Part of a small language model's weights: vocabulary 32768, rotary positions.
Each number is 128 + 24 x the weight over its row's rms, rounded and kept within 0 to 255. Layers, rows and columns count from 0. Numbers have three digits each. The size before them is the row's rms in percent of the matrix's.

# down: layer 5 MLP down (transposed), 1536x768, rms 0.0596, rows 1048-1114, columns 448-511
# gate: layer 5 MLP gate, 1536x768, rms 0.0607, rows 1049-1115, columns 448-511
# up: layer 5 MLP up, 1536x768, rms 0.0619, rows 1049-1114, columns 448-511
down1048 099:142195135101112149135143095130137076148111136117163125139114137076108138082142187142160117186122104129121125107119141071139142125109145142120096107135158169142129138116144130114131137142148111
gate1049 105:166161137142115136122095115109162151147119112114168181113178140144093129179080134075174157133145112105143153128114107137181127139116148142135127118135110156157104127109142146158128126091155159
up1049 103:176170125137118148110106108114125141100146142110139096116081103101113144153118171123129137147090117131128130135127138139100147098123120151121125125106082167137135103145156119144107151158130115
down1049 096:116117124117096160153063135088084119128122111144144138138104134095104130056119110138084121101117163124117143096136152087146096091161103120161135128095116105150109148116173077108127093129140177
gate1050 098:106162133137168132086126155105138152092114087095112132103128121121098168150121139108125101134085152101105073140139061123122140142113105092114114152119082110145102123117134145121096150127144120
up1050 102:108098126119137141091102154112166135073130094113149109100169100165120140144181146126137109153154161111075164143125090158126119121093136138083131077166130109128134132131115129123134148155123118
down1050 098:174113187102111146130101123132133156120127133113108106113130119144105113097104105148170144161133141134115153171118109130135130104100108132133082156093146122097103119124094131120112137105138124
gate1051 098:103104108113125086140147157110156152125123137137099118127125126095138113153122151127095115114131099067123143123113161102137143127104124123125152102133137081141141087151107124131119111135157131
up1051 098:092157106130136111107098146112099126125129142121138131134141100098164088109121124131082118114148135112149141167113102129132157090136093103106099114150159133134131152136110114115138114150167169
down1051 099:091101135133152095147109150104078110130144181102155149113142087113159130128126101117167099157135179112121137144145145163170125142126141114132122155157150095113151115120150146119134108127157120
gate1052 103:135142100122125098187135168135119113094144096153115117131128111127118114139118115175107107102076176136088136116084105095146135117110134100119133156159132125113163109130079139151152118147155109
up1052 100:133104160109135122100162124136100150146130150116171166072169147138107088158126110112137153158148129106138158139133149116117180120123080079131134091150140135103124145138130101151092104101148148
down1052 103:082178195139097125124122108129135166128132146124142121147115136087060146116167107116125131133126114128146140139156111093182141124131120126097109139106107114169105122117172112111134134079109173
gate1053 105:179104134185122106103172129172135134142150092159148130106121134125116151127112154130135124110148091138143143152078094113123147127137165147163143133106123132134147086106152108124114125180090128
up1053 102:090120144126102169116117152166136102106120161083130160128121171109125150126114101155139145093065182121136121100124153117098107126137114119127134136182136148073126121176127161107153114135140174
down1053 103:128119115178122165134160104151208146099104116127065145149103094114132093148113077163160151144109123123107151098096119153151131061157090140109143150118130127133127102138147155114101125114154144
gate1054 101:145150111089097117099095095132134186152123104129136099115150102121141170154130139129153163105111109120142141106157106098112124098106146160133117133118112131151144137121135152103155139140128105
up1054 101:117139148141137155132127151126194127116127145128203167118143121084173114119116165144098128050140155131155122137078106110132132112107130120123141125110108154115110166119157110170137133112154127
down1054 097:106077119106139076107148112147119115140134164136177152098116117117119129097100079118153116076125111114119095169118145164145124139156132129119113115120129124160083126129163130123109136126144177
gate1055 096:127118126132076119157082086115156103119111130150129164104113170148165126108129133126117127155124131093154112145112106122127148135184145168142128157151156126109119155130125129077161149162158164
up1055 095:142136112129119136125136150127127153153123161128143097153103159108134135102109130114138134116137158114147152138144170123099169125107146124138117092113169159107133139098087099164098076097136125
down1055 100:145156146129153139137128150155136141131111137130110092119123169096121129139132125098156172146159119116093131123130146120124073109138123119119105115103108166116135117145143140118108104136136110
gate1056 101:113163084162121111072118175114095115147150122162142099109127128166124157129137136135106133086123131155155102098150139110109126123098129126145130142142116176125096101122132118111093116153145149
up1056 098:154151143128133153136103139124101129124099133179124162135105118130132111149105112083091095053130130102100128098176134169114110162141134155096184150147157123094165122096097141108144175132155097
down1056 100:130143096105176185083115080165100140146122130156149163112142148130124125116110127143099132144123131124124176121127133145125114108140098132121150154165135137105157163084123121126165154141138119
gate1057 105:106118068167149128148092097123145161119134116122186137125120117123147131155098143115113137132132133148117157132119114120118120090130114101169120080154122173121161089106125077142110138122076152
up1057 097:115142107135146108162125147141138146159109088145119080165112119169124146127110157135100139110157115108161130159096142122121123102147103136109119120142130128087125158151131135149116135131085144
down1057 101:098125160148104106143089103120131145110123097144155110124123138114138143097116149178139156130124187112136140135165099143119107125080168111113105176123109107140112114146166133116109082120147130
gate1058 098:163133105144153134129079116133115132080106144112145125153115116169087132119168137121113132164179185143149176134143123142142130148136087110129107141113131116116113133177081128149120151150113168
up1058 099:094068143155129152146137131128085165072159131077136183147108134204089076117167137136124130183148177099162126143136125139133137139108125074137136108131110107108105124124130118179111123126113131
down1058 099:139105118188158143124112144198143120099131117087168147118142137142120149138123115157154131083116142103134130113137168142168135117161148146117095080078098161121134145117177144179106130124122123
gate1059 106:157121121142148141154097138120099153113111110120156118124097126107122103156126090123123112157180158147130118202102140120142112114097104127146138145090145142138140149141150138107119140133126078
up1059 108:131119107138117133159128067131138127102177136187144137147107133169088142166154099127154093142134125126097150112127106133151140200112156156091092129148116134107122141129124112090152118136153149
down1059 102:122112143118093122177144134131113116099159099108107112107118136130148118101149120152099111105124104135142132160098138113102124125127119071119101160106090128103127108159115123130176151120168092
gate1060 095:146141096105134139105140128145159146118111129097137133152104088147136167149157134129209149124089141110148110137163151165172108179127136092111151124173124133114060074135100142150128158140083110
up1060 095:156126093099158129087123085120128114143112134101118089155142135099133144114127116124170104130100090127134098139129086152145145144156101131126121153109163170147088177177118121123107109108188146
down1060 096:146145124174142143144144128115077160145161135129108117100145148101172173105117129144117127087082108106175083126126149128166129159153145138148157114093092143107155083153152129093139149098069116
gate1061 102:094102153148132113128133144161117116145140127111122135157141158136104145141109130091172167143112143095181143130134134132135142150148122094166122161115139138167149150130109146134172143132161134
up1061 100:118127081148176139127142141161129109119116137109161107102147115124127110114106122088166110101110116154123152128131141113112142110120126119162112120147138137139078141106067092077121157141149154
down1061 097:163115096146112166164143115157078156162171146126159140153139128077141141109089140113122123094119186098123131111122144147139135141141112056094178085108128166121179072145125146143161102086107110
gate1062 103:158138147157135114127069122119101112144157109074096095094107132109139124127121118136103143121131121133134128160134123129122104128117101136109163106148143154106144115124178151147129154076117151
up1062 102:075120157144134154109127073129115157128117130167114140125134141114117117093153124109130141133148109114107104152134114164135140137126166147142154160118140099109183143096136106138096136053101107
down1062 106:100143135150113096142134127118131167120090124118065141100117094161107130110100126122120131162173113092138137159155127143164144144169119135074158128125159111167127125114133122128145085124103163
gate1063 098:118125128137119132118096152080150122100088135136133132102111113080168139143150100109127107117131129121153141141165147120129093158161153111138164162124133150133113085097158104136149115072110137
up1063 100:134216157100121164152122141127110111132111105128143163093126090103125122135146114146136138081109104137166134140139115096149106097171162152136105134109106136100111134142120099134176094121132126
down1063 099:141108115117162137163143146156146114151120125142157112140156123133147174149119133134142133105110120169130153125113137138142114119181080069130103102126108101142140150165143117149123140116121132
gate1064 097:149114122126127136141129090136140120118166084120049116160138166119123116142143117131131121141167121174175138084122125090121125076109104133133119137108149118122138118165155155162083167120122144
up1064 098:120120142130153127109088111118129160110111142106141120110130097124078128141120144108141150142132128134103135164158130102113168133117172162121180101107117140162113135102141130149130142124130161
down1064 099:116133131131145128130128116157115123133131130128132127118162151152147101128130083094151123116155138116149118091165116151122126121093110146127149115128162098138139152120118155094118148132100138
gate1065 101:111127146160089130094138143143164083120123127109117142146153137119133113105116121151173094125107114128079146130119145132093147081112148116146128184139118157141144141160094135112177138152133114
up1065 098:122100156127117104069082098141112127143144080124122110137096124113158101134124121112143128114143121133099104141048147126156102132142110084181086091129130125137106092173127143114111075138134144
down1065 103:133137106157133118088098140113120175164101136116151078097104094131114105159117088071147064127146090180122110109117173101177130182161123093098104088140126085153126101115126168190111124128133141
gate1066 100:121096184166131158130138103131186125146144146141124115149133102127154108143129073142140119075105114110128138162140138138150118128142133153133134115127167115114160138165139130123108095132181128
up1066 097:073151145104147139141153160136128159131146091122110136144141123072160161112133098125162150097119155079103131143138086130119129123112102123135119094147114154149140143138108140116106121159129148
down1066 098:103148119112122151150143107124154125142103133116140109103186115119167141113125145099122140131097125172118148174123110106142128109142090117151158116112166132133167148155109120133136144137167109
gate1067 098:143138151108094108152111135167130149127168113156120147149143135100157141132094111092121087126106085137110142126163115102108172090107146108051120143080109151132115094154159160092130117114137190
up1067 097:119124114159165131155155149136164117132148135101102114146156142138123153166116133140165131136164133114087145131118154154133142121115120109129128138185137138128151137142155119166078080161101122
down1067 102:124114160151139105150151137163093143111137102160138138135161126096140129141069121121144109109111118124144122130087129130134104132130158101096195104127134146125127143101104174138140109111137085
gate1068 097:165109104108126131134149114183145106106124114146158132142098121131099137139124140158129117118114121162135122142152106130168118137094160098126120137136119147135127141112134135091109082145138155
up1068 097:078154095099163137147126145143124136051138140147157146149132151135148119096123145122156123119112120130138128175151094168140132149123114092114149115138136126130097126099132184116127106137111102
down1068 096:110121146080147120145090133192080145116117104111096122124083112105105134107144105125142100124118161119102156119094126130107111095139185089078084155111090112144091149150135118062123125141112105
gate1069 093:104149111109104126125101111113140104149150096119137110151131125128154175164131102129136135123095116107107123142121132128127138050141177140127116165152124121113154130098058098120144127171109122
up1069 097:148129142126139118107158125131113111153095151098152129120129134133090119137090132143141170106136153093112155119150102117146160133121107111106120190179145111141125123085140146157170125119140145
down1069 097:095134105124089102143090131143141099108110078118102155126163151129145136136153143149147123091148165134143137096125144146137131140137160145143158131115143084113145145127122169142105121150115129
gate1070 103:192164131125145085113111097097162143118122105122109111145150137130110117120140145125163081135134162125145159090193120194098087147130107128118116165123123129144173109114163138142115135115165161
up1070 104:125147151129122126169111180095142123139126173127148118104128099103108144125130117169120133073141088074135094133124134096182121118114128116089136124122108149173159112154095149098122125123127029
down1070 103:160116114160105074142090140082139146179137168099134077102126118147134133128111126136135146119118144141076105116071149111135132123107116146080152151127126139126118158128106125110104147114138094
gate1071 100:174123098135118093153158137120133153094124143178147149078145142179173135145112108140143150159156141101157126104138083088122081134135123124156162152131101159139119111139158108122132146118138142
up1071 100:147188113139122103147143147164185116121165127112110127124148164098150139142118138118098150150130128151166114097130146114150160139161153127093148134103127098137128141114142141122081140135118154
down1071 101:123139077125146150142142134163145151139162114129090053169140150082133142129112149165124095147125126082159148108139145117121159108118133100111142146107100149144129121113121139100147124126114135
gate1072 097:182106170090139123158125126134149142139052096103167132143195142112137162111183155118155129127111102099154115165196128130111173133167174141124185124151121116118160181128145144124124141147135141
up1072 095:137163146147166100147154097089093145099112106111123119160119114122134117114118163140128148115115084112127106068097084139131114114136141137098134135142099158142082133173117168155136154098141121
down1072 097:169138106138167152128179144100102158125133087113128150167148155109140112161102161116104153132133153165128135137154158142141087149140135133133144159149119158123134131147105147160110176104125127
gate1073 102:127141125143137097115087168153142131111133143193144140139146115150148103144160120140162142114157127115140148091092146089157152143182127137109116130086105155118115111150144110118177128112201165
up1073 103:087156107152124129120101100109137138100163147127080118136139145108140092116141129151104153144153097103096101126102129097148170133121125166125108147130135106076107101116104114113078115181133150
down1073 105:124130143134117109130137107120147141104129165115114091157164123098103144113137129117114137119167125150119098103125098124121171155123146132113121115136087108096140096102145143131109131101113113
gate1074 104:107185097164143137151123164091147152110114074116103133120098110127114167162123147123073120123183100156140104129130135115115112143115138102148091132091168134142172084119101115114154148175114132
up1074 101:081130130136102086134109116144088115120105085174194137147148178120125129154121178106075159159118069119154130141079129129123129126134121129099133125143102122113128156115129080158097108105143144
down1074 100:200137137108172133083102126147142145161129163115151117155145170145118122152125124117140123129134118108104077114135160143135139089120140099082095075117122101144150151122112138122131126117117147
gate1075 100:175110100129122143125128119134105176097157120148127106134124125149107145136130082119116141166148122159124134171103119146108148093117140113131147131124164129089121094099151146105144141133148101
up1075 102:124116110149128150136159150157104130095152166116128152112088141101075113119130142167137097083138158118126149078123116131136098193128141145093142078120130154096145161100162116148131091128116137
down1075 101:145124133169155109121188128131137123087132114092151112152091146133133147137122126151134149102165120125124155128143104111122121125079159127116137148137078147136141124131122123130157123152103132
gate1076 100:100162125158149147142144103155105138110103138143128130105122079096157140129132116146142177104126139130158112100140131142169117104136150121127158147156167130137126126161153091124151101127074152
up1076 099:148157120155126150125144086121145095156176160166138141160113114123137116130092122155141110129148170125093127141100122130152119098128129128140133125123128130092124106188137100107122095106134114
down1076 100:125153142156128099144169171106156137097123094141143179123152113172114094120122118171119130140124135170103114116127152158145134114171150081096120156139145137110091177157085113118102115129139146
gate1077 099:137131162170121104133138121113112133113122122175139112103122145124164119123122103119145134107139158140145129096112090140125111106146134132119140144110158105154145097166110121111180071096168086
up1077 098:104122121126092138122140114140141131176135085130109077149143138163120118113149168096122131095115140115141150107128169142153132119134091154108107137143107128112124152101134146130097134157187126
down1077 101:137125136102081132168114164121111124142153123119072088163142118147134138155111143161077129141099158095138113149078163088121139122097115111104107140109134122128129124105125152098119158119131105
gate1078 104:159117125133177099129121102124114129102136162123131143122118116141106125154119185132153136121114159127102084122123116133132122129132132124143114180139095095158122109134129105115107105119126128
up1078 104:090112116118141173106100123171126119149108192112128152145157138142163111101165129135148133132087128128178127119119117154154142141109101108124097127131143120111128128104135115096115067145151146
down1078 100:146102151132154157135196086168091151117147141129120105102114083137156127178140121108157148100171153159129110137146114131134139143144118155127063133131108127117090148175168145114136085126119113
gate1079 102:145172102143092170111114124117096123135132117093126123142114168131102121082086115133142075143153127116114160087144165101112147180140101094121145134164146145122131117124124118116126086159138133
up1079 096:155170184144159130128108130141082127154130147125097097129148121099156092151089134142140121127149193126116115080121127129119048142114120122140145131158100123119146109096103156125126125117110151
down1079 098:100137148122084126126156121100136122124158144144110108109108126135102082090133170142192127124108114149094112163111100104111092138147118128110120117133146095140111146155119189144109132126139166
gate1080 098:155127128147124162097119088124118153101122145087152105116101139120150089131132149120095100135164101159157149120099147156152107118096131125118139140125158128132113082107103110148138112110142170
up1080 094:166146085154127159158141134123150115162102100060078099155163161143205154123111105147129110118120091150111099104113141118146094115164156113105109111182116207166143125093144088127113158133111155
down1080 098:135144115116137153185119157120148152116137139095131110136161144170097127154146111151093192122125107151112146130118132065111133103139075134124142161139134144130119145133134121140139130147136100
gate1081 108:101111164127121084098084119099133166127082141135147139139124092137112108127123143139153187099144148146125144133077135124137132155114168108130097087120129151174148140112133149121125111091151106
up1081 104:101128125136156104105150121110137110129112118127165083127136107170128125131139159112063173181140137137106112143130132140126136162118205105096146084135088145143159124114126090122117125121132142
down1081 101:157133135148125117146147125137166166086089082110092094175076138136175120158124109141069148117156116125139117132131143172097163099118146100065189127122157112136120154148114098072089118142146115
gate1082 098:139116126155153110145113133137149177149135097144153121093149128115074116124111137161152167131134178110112111128131100149138118130115150086141113186111149177093108108124138103124135138112106107
up1082 094:130121136158124161099155138152124115107144172075145155115131155158091111088157125120119136131089094148137130165091114121101147132173099112122142164202118117160161165133097143079132109120149069
down1082 098:130092148164120095090145132144095123150095040095112110093098171154152108117112117126100105133131138137123120104152099102150115135124120093136138160142135132114134143124081135115153138125079121
gate1083 098:128127140103132114123136094083106119120107112126151107115148105144159138120080156119137120146165112154142147168138112140097146146101131099117118155075106141106125114117148151098150123128149122
up1083 102:097105126116092127123081153149183104132144137126104152156123141114093126113140124152082127108214146136103129126102139167161122148107126117142183114093122149114104155144120121099132143124145139
down1083 101:121109138106133157133153148118119140118116090141153142120081158147149115118119130120110103112124120132132140120143161144129072112127125125142156086111146143099119108125102168074130114142166104
gate1084 108:106109152096146104117105115108162200119150150188096121153121089127116132142149151123170139129131109111194135109139089131111145158111144135137130144140117123158108135132108127115132140127133125
up1084 110:100123134187158167125119116134153088126161106124133121129124139101139150113115158129143150111162107138137080082128146109179168159141185127133138137103083143107114112112181119137086108103184139
down1084 101:118134125129096144133146128152101134103127091081111129137134153117154108085165132120146129152128125101134185127098141161119125143119118147103074136133115098187141117104158141125160134153131146
gate1085 100:145174098113133112174087102122108144079172116150136141150099184114118153189149110131134132136119112131166149076131122131147156167102144126144151121140124070138110131108155135149138128108101129
up1085 103:136103143171112164144089091138110129119161140177141193124115098076121130104105138113137094140175123158139153125101195140102117124102163128124135145151122170112110140099122135129155097137094149
down1085 100:111109115099128105100108117143130186112133143136137141133156113086081131125138146096149135123120144115133165127105137096129122144133109108118176111162118144133136132105151116130136149176087113
gate1086 103:150112149175127115158126132112111071132153098104160109127159148087128134103153141092147147106158098108132140137146105151107136116151118150098120166117124119162131131147139141141107129143139105
up1086 106:118127150122134119172107124111127129097164148103140131140153122097119163125141157131134101118113118117145168128138086141140127140085141124119142125135111116160120164114174140112178072135103132
down1086 100:147128149110155156109130126102126145116094092116130115136096104079132107123145150130111074150154142144119118115152127163142086147080159122129117113151103132156140154154137124124128155134155096
gate1087 095:088135137161138122145174146107163126116105135157123108047160127122139112159128084127177121111135133132104158156153132102092127131130165116114170159186108163132144180100140160142143145124153120
up1087 098:147144087112129149079129145129100122145126094133108131145106133102178175184132129108153161177099111175172153148108117148183138196162129100125130134150115124101148166146143105100137134169138106
down1087 097:099123122138159109098099133122171107145078150104139168111179130116139172087105124137113121132159160136104135082108108127092126133142117092141160146108143140137124140154130111118147094117147133
gate1088 103:102146137131105103139148146150129130140151135115098108107189071141086135122125063119127174115073121098138149167158116089108138104129133146147113128149164120131145085136103099126105125143168128
up1088 103:123140145150141152179110140120126119131109121126079144103130124132129177099134143117148120088135064154159144132120141143154138110131088107163128143157123098130144137139121139121107139135108149
down1088 099:107131121109147090124137098140141169095104130131145132151138096122118141130140088107097084133162141124168109169100116101150149123104137105089134155085127186108139113069141072135135135101169143
gate1089 112:157080122145104096112142121117095124081172117125117140152115109147105125153134131119105122151154107103157145106114152153119162174121140143117104099124115119153124097133135113118183163131095116
up1089 102:126179102132145144118109156093124095097166120136140123161143114066154106105158114107159176146119133148094093146112110097179114101136104129115143132122124100155105122115110138161110150119155112
down1089 106:126176119136152107115083151073120094143118172146139151138118146120126143111114172134123128108083143112091115134142101154135126139073130161127109134114128141126135163085100138147097151152093097
gate1090 106:112114132142135159143183154135123180140129164136080071144139110128141107132157078131199114081087133144165133106110134163164080148094139157123120156102055139109127151171169132121128116142119178
up1090 108:090153110111101097123111122122101181168085154101196123154134090170131134112124106103129141118102154123100145130098149151086120093139137113166150144128157113070124123114119137088149098115098128
down1090 096:149116121107101134070105108114135145140161094153167128128097111107128147126119144143136105135132159174145101134169102129080116110157126149133112127109105118161169133159101162127144108150090103
gate1091 101:104141131141142133145127130156172153138134137149138130130101120131102117137191112130120132154167065143105145141126125130158186161147118133135098124156128137120154154144107086126121158115136149
up1091 101:119127106178106134135159165121144141146123070107107125157126181084132143134078140129125110091137155135156132138153136168135093149105168127129138119096162132187138164074115146091149094162127135
down1091 101:147136113094120136085188138144172125126092157160155153070119165092091127122150160087131110147173147143146142106151165090119087133121183098156111103121157133107135133122187120119166056146137124
gate1092 103:137093140140141150132128137098146124187168190124114107151105180129128129128112105103127118116132108141107149144190139154079166130115113114096162138136109101067135088129130130119112128129139108
up1092 099:081131130110101112176153109198112165088157145157090132135157120109114168086079143065137082132120115091182102132132097144109156117132165126112153151118114163138115151178114125112096136142112104
down1092 103:101107106094116157155189095151126189120138119128220148135113141118102176089092177137108155146135113145138091137110114153145136113099144099133119131110167099177128164117098127155122124159108138
gate1093 097:141176092093163123158110173128127131125146133147090091144117099128144107103126124098114112114107150096156113148130083154144139119110144139138157096158121118114159103103177137129207131158174073
up1093 095:123157127109102104093180089133126130155148124098129114129146163157152137090134151113153124128139097147137111147130131137131085103140129140161171109132165112138122139165101156127121120104153123
down1093 101:115132137135154132146132088125080128118134132148104112125117138114105098139164111141120117153146117123129142130074101121176152113093108139137125163133150098149130154132144116130154058168193116
gate1094 106:162103120113082150136116114124140113104092174160176126131094120118143118102125102128138168152115123117090106124148160144122156126123140151131086156178161139115106152148121096135138083166116101
up1094 108:128170131093122109133127087145089180150153178122152090150068087129133108140111146136130140127146152150177097127150172120076137143165113147171142104144154124091181110145113129110138146147121107
down1094 101:092155173095087144143103122101147151117137181129184068136085125161152107146111154147140168130119105113120142122137130117106106119137129146123146136123130095112150170104117127132138140171149103
gate1095 102:193129177134108129104137116185096165116125121109153163164122118134109148106111153136177129104091152140115142133118133188071120149127141127151118092143086117132133114127133144113099144098099094
up1095 099:125175133153153125127134112131155138134086097117128121168150121114142181128171113108132119147111114135104153154125125130128167151134163134111155143125125125120143118146128178147101140164119138
down1095 097:088178092178119118143128083122139107145121121115114113124166125134119120162124147154137132112118113113161134115082154144108139139152118091170122183116144165081125141087122131129115141129109149
gate1096 106:119119148117146143138173141111141183109095175152134131137127084156115126139153113157133154114152125109147143173143125135132142117111172134095189117128147145144095116129115139138113100126166135
up1096 105:158123079133147113149168103147169154127133112120168185127139141123153114108087121068129126151146137146154157133068113129139159123119152114116140094146116148095114091114107132111133088129142130
down1096 102:144130138124158126112132153117122134117133143129154089197154103118100115141148109138094142127118099118132106146133094120121140158125112095129171107113120092101194133118126158121153120136120104
gate1097 099:159098069148128110135101146077130121098118151114162079152158126108106133141077166136144120116152111110119167147108118145084096114113136112135120143135147084089086128144126175144147138125104147
up1097 098:139128164113183153128168123163098146138139094165112149096100149145136110168091087094107183074151138125125155151105157122146140122119124119123121086148117091130176116138108108128103140118083092
down1097 097:147090116109108158110111113150141108135122124126106127100103150103174173159152070162109128143141154097095116137115179199157153117128104130119076098113124174152150117127107132095126124168120113
gate1098 099:152123141114106099133105096149146169136137144091126091090126111152165174128132120093106177173127166122110140122115161116125086139130142143087157150127151144092126117151114138110110110127175165
up1098 107:149115140102127102137079110139137134111114139163089090085161122098158165121158110116118131112127155098128142115114120147170150130129132133090125115097126158133132121063115146153145125123130144
down1098 099:134089136130128105127150116163110096156118142133135152110135123126124131127126156092157110145117143127132195147108126082114099143133162107151150132121152134132109083140097111105149135125121110
gate1099 104:125155131110122138137135090129172174166132122135148130118164102098120125121130156151147139094116147157140138104102127074156172107180150141161118083104153089133066133144141149118090106134119118
up1099 104:129148145172152122111149128125139143161124113121099131127130183179224106149132125131144140146118105116066115159121180144101134152137149111139161140169108139131138121128145123093129182139154121
down1099 100:116110142115131135099074139142159116092116116114164114167098155188119125130129119114145099149129111094132129122169136167072146130111086134089156184144149170121150123133122097128154137157115120
gate1100 103:131174134165155059153152110157136156167116148092119111135132134136121136095087100107126161131117166100173137133122106120163136117098123159115120109109126116099156173129144121106110130141132144
up1100 106:158129168126126130139123138126105141141130094113147118129127105148129167106117178085138092145129150140119128128194161143092147144127137092142161106126129070137111138152130128091156091130138114
down1100 100:117099106121168096105165125129120154152130084149190122093140145141122176178097108147092147164116120155108142102135128122157174131122080137135154118116121111198140127098124142111108107131126169
gate1101 100:132136080113117145094155116143132137157168124138162153134117138111139097117099087140089130127174121074113131109093117134134137073179081091141160130141132151095106081140083100139133154116142181
up1101 104:106138107147164136167160101138119142127135117111106109149074105102103151176109100134151123083124056114121097116115129136088135127109159116141131141135105132118113112121109136120124099089138167
down1101 098:113167135119168185107153113184144120110106141080138125114167157122104130144111092142144134140135096117149129089095077128155149152090106098117129137127115132115104080178127108141122082128101124
gate1102 102:125103089110128135160138110152076105137156157095153102156178144089114119099118130081135113142119132117116123116113106122126132150135114113121119132113145143158111146116157140113150162117126115
up1102 097:154122142138144101107094111160108169140126148119160133144113127138154121131134139096151129121141127132136104149159138117121144111119158120121126138202122153150157122136141117147104156099141118
down1102 097:122124144134113125136133125126126147136123077117135129119142165130128091145123157151109122134139157144092138114159158111069149140106141116133130143125099149139127146157147137155143146122127101
gate1103 100:150115113127114122176125149083127098137131139084093163111140103129124127110127129085083136136131135145143118161126121137143108115114163075124126146137108143158132110112119110120139092122140111
up1103 097:104137163114100104117147112102110113119117121128131154125138127114121112130098093094137142109094150163088159137074123166173107171104093132124090122113130080112138160128131087132113124132164152
down1103 098:076143135121156117138110145135117118122153156126134106162162140127130128138151075105118128140155163161158084106163133138145101128119159137142108144133151112166175158147095129125109142108154165
gate1104 096:125155159156142163171153093159116126114111140139132088124144142114097143146134109099108117121129116120163067112128139146121131161164112134157127138111134178137112139150159087079162130124167117
up1104 097:101165141090138144114148156146099100119106158147140123109141159133110118134123133129117124094100119147116131151200130086147141097144152104131122106115117113111143111185122089153126118112104128
down1104 099:089159142129147158127133160125121186123141119131148122088141118069147116101160100156116139105105134133095145098204106143150135122129134137139148081124098106089186133168143132112160125137119103
gate1105 097:076117135113151145129135148135147118129155106128084135084114204174143115131147146138134133163171148173137102140146134178106115159144143120209109083145116137160122120134139132120145111133137159
up1105 097:111122100108121155056104114128106073143139095114114161122126142145076123141170149097096157135166134124130137092106123136114125160139137125159111130124153117105110126156121122132155137109141094
down1105 094:113130130122134160147100114159135152139149107149107139091149139121148143111138126136094115097081153155117123113153099110124107137164134153148179125137138163140141156064111149131109121141147120
gate1106 103:100111165149092104134136071131123141148125190152109121145183120098101081112135109143117146156105142151110148148085117155145128174177109057098108138149077100130079149158166166117143103158145130
up1106 099:156151098154107100096127108090088154150132101136093134135142162135116114112069128116110107155125127132113140107159121106148111134145143118084126146120120135113153126104132124142115097125118129
down1106 097:106114129142129142088101155121103108120137098124116137141129128151134142159133116100125131174071155122100133142125153136143114086143115104115156134144085126136125110185117139121182147155139111
gate1107 099:143130105154099147128087155109154127116113108124103130148125123129114156087188140095105145091111153138158117109133118086104118160076100146110091144141159121152134105147118110128113087096116114
up1107 101:108123139143107144125131141145112136159141131138118118127102129121140142153157091102162102161121131129165108144160155117094112094144119133153092069154151138181106154144148103114140140121112102
down1107 099:131113112153156171110113107139169134178091144123136137127118104096108171164143146073108140142135117139156144163147166110098087147119112126072162134162093128130113120095119147163125117131121113
gate1108 102:122115138134091107133115110156109157154138098145124145120087139114139117135134107163113129144123120113179142101080167078164107072144160110097119133120085099145137125118119147142102135135116158
up1108 106:145110163153141055111118121154140119155143147106166168141139154118119114090155147102129116127122114148136123126127123133099145167102160138101156140120126107120149150130119141118136105129110121
down1108 098:157101086151116119161125162127134111146126134157222133112095094138158125102141121129124131147141100138150120136154112086139101091144143120130126142176111152153147132120087127112150092124128109
gate1109 101:089149124095085113169146143133139063176072133128184155166122111163126142114135129128139134144177108140140164114164105130135086135093105143115151140093130140147134096119152153125121146139102115
up1109 098:136123134117129112109154137167128161114165150124106078140156087137149090113132084118076130097109109133148100123123121110096130105150136099131131142121147135125134083117130115122118134113104101
down1109 097:115112138126083108165116108155128132088143180063129103096147100113145136135105125152145132109103161096175145113150169137119121145113132121102131110123081098105148093132104152120145121082109120
gate1110 099:115099136116124123083099095145098112122146125180147066130128129179105144075125133118092183099105141140130139139099151129119128118148109145086114148146116114137145158135089125144121098111112112
up1110 100:108127106141115125123142155134128090114144150173138122148166121092114113175110150148130131126147120158138112122118102140086180134162119151131171163174136142141121108091198139131141149102126128
down1110 102:094150113153132131146103102129151137120125141145156115128151079136144117127087145113149142113125111127107099175151146116109144140165115109106096112142120106152105125121157081137148111145113139
gate1111 106:169126128110104098111094162122155114115140140130127080153126164131160150163136140159102072098132155130077157113140149143161131127141129123127118093143140145155116130151139115155114110114136113
up1111 103:129104162122139097130143157159145153065176169139144139114107141119143145115124119165122078113149086094133132078127118116157152116137097116133143090090171141134125125183093140108147130154180156
down1111 101:106120151133104129163142105097145137145134148166120168140133119145163104139114118140135142074122136111111145112128122138131099137116116089105114119098118101130114125125167086131132086089116136
gate1112 093:134170179118128095178125111143158117114142108128111112147100157087138100131166165126152124103119115137165101119130106147142130147107084163129169145142191094140117130140133122078117114125138131
up1112 094:112136129156110106162137106126125163105112159097168138126139146148163137145117124093100134143068113129145126128138105144109128121171121111107172165107134114134122136128106121128123135141118080
down1112 095:134122099140166106149136148131139088138119131166121117128132112146094096106089112097185171113144112127131100130164169090159169116105120149135120110141123126131083139134132079127101123135156123
gate1113 099:106127171135145172178077130089108155127137138121169143119060101126112133133160119133155129148125149125148119128112160124119118119147091129138130114106104143143108137110145096121145138111116106
up1113 098:102087156135142131149031132116144150104143106149126149165141126082131116154100107143134145115082125112133111151117111145116093205144129099130124077140117090111101150055145096099118152155100097
down1113 096:195087170146100097110134168152143114135142114163096092130115132131132179163122105128137114149167134156145128119143072171117151083108148132123101125069101143108121161113123108111120099111145093
gate1114 094:133095104077117166119063076162119158153150115126104086165141140116125128118121166107149133136143141147116150154117135171140119151116185123151126133103100156145143139133089148119089125155081116
up1114 095:141129139119139159131143152123134157086121150131144169049117137142160136184101151130135186130105150153135162089116111155109128145164129119131138119146123123110153151130153124130115114169125133
down1114 095:171146138106123128140161161114081136127116160122164132137131167152145104121146129122108115115109167085114131148132136086131149142106138113144141137115151102124123150136147127105182160115102131
gate1115 097:125117164080129131112111126113148149138152128117120107121112145127141123141145136116149111127105126126136139139142154122148107125111133144140159191142140089124156139160118096140132107130154148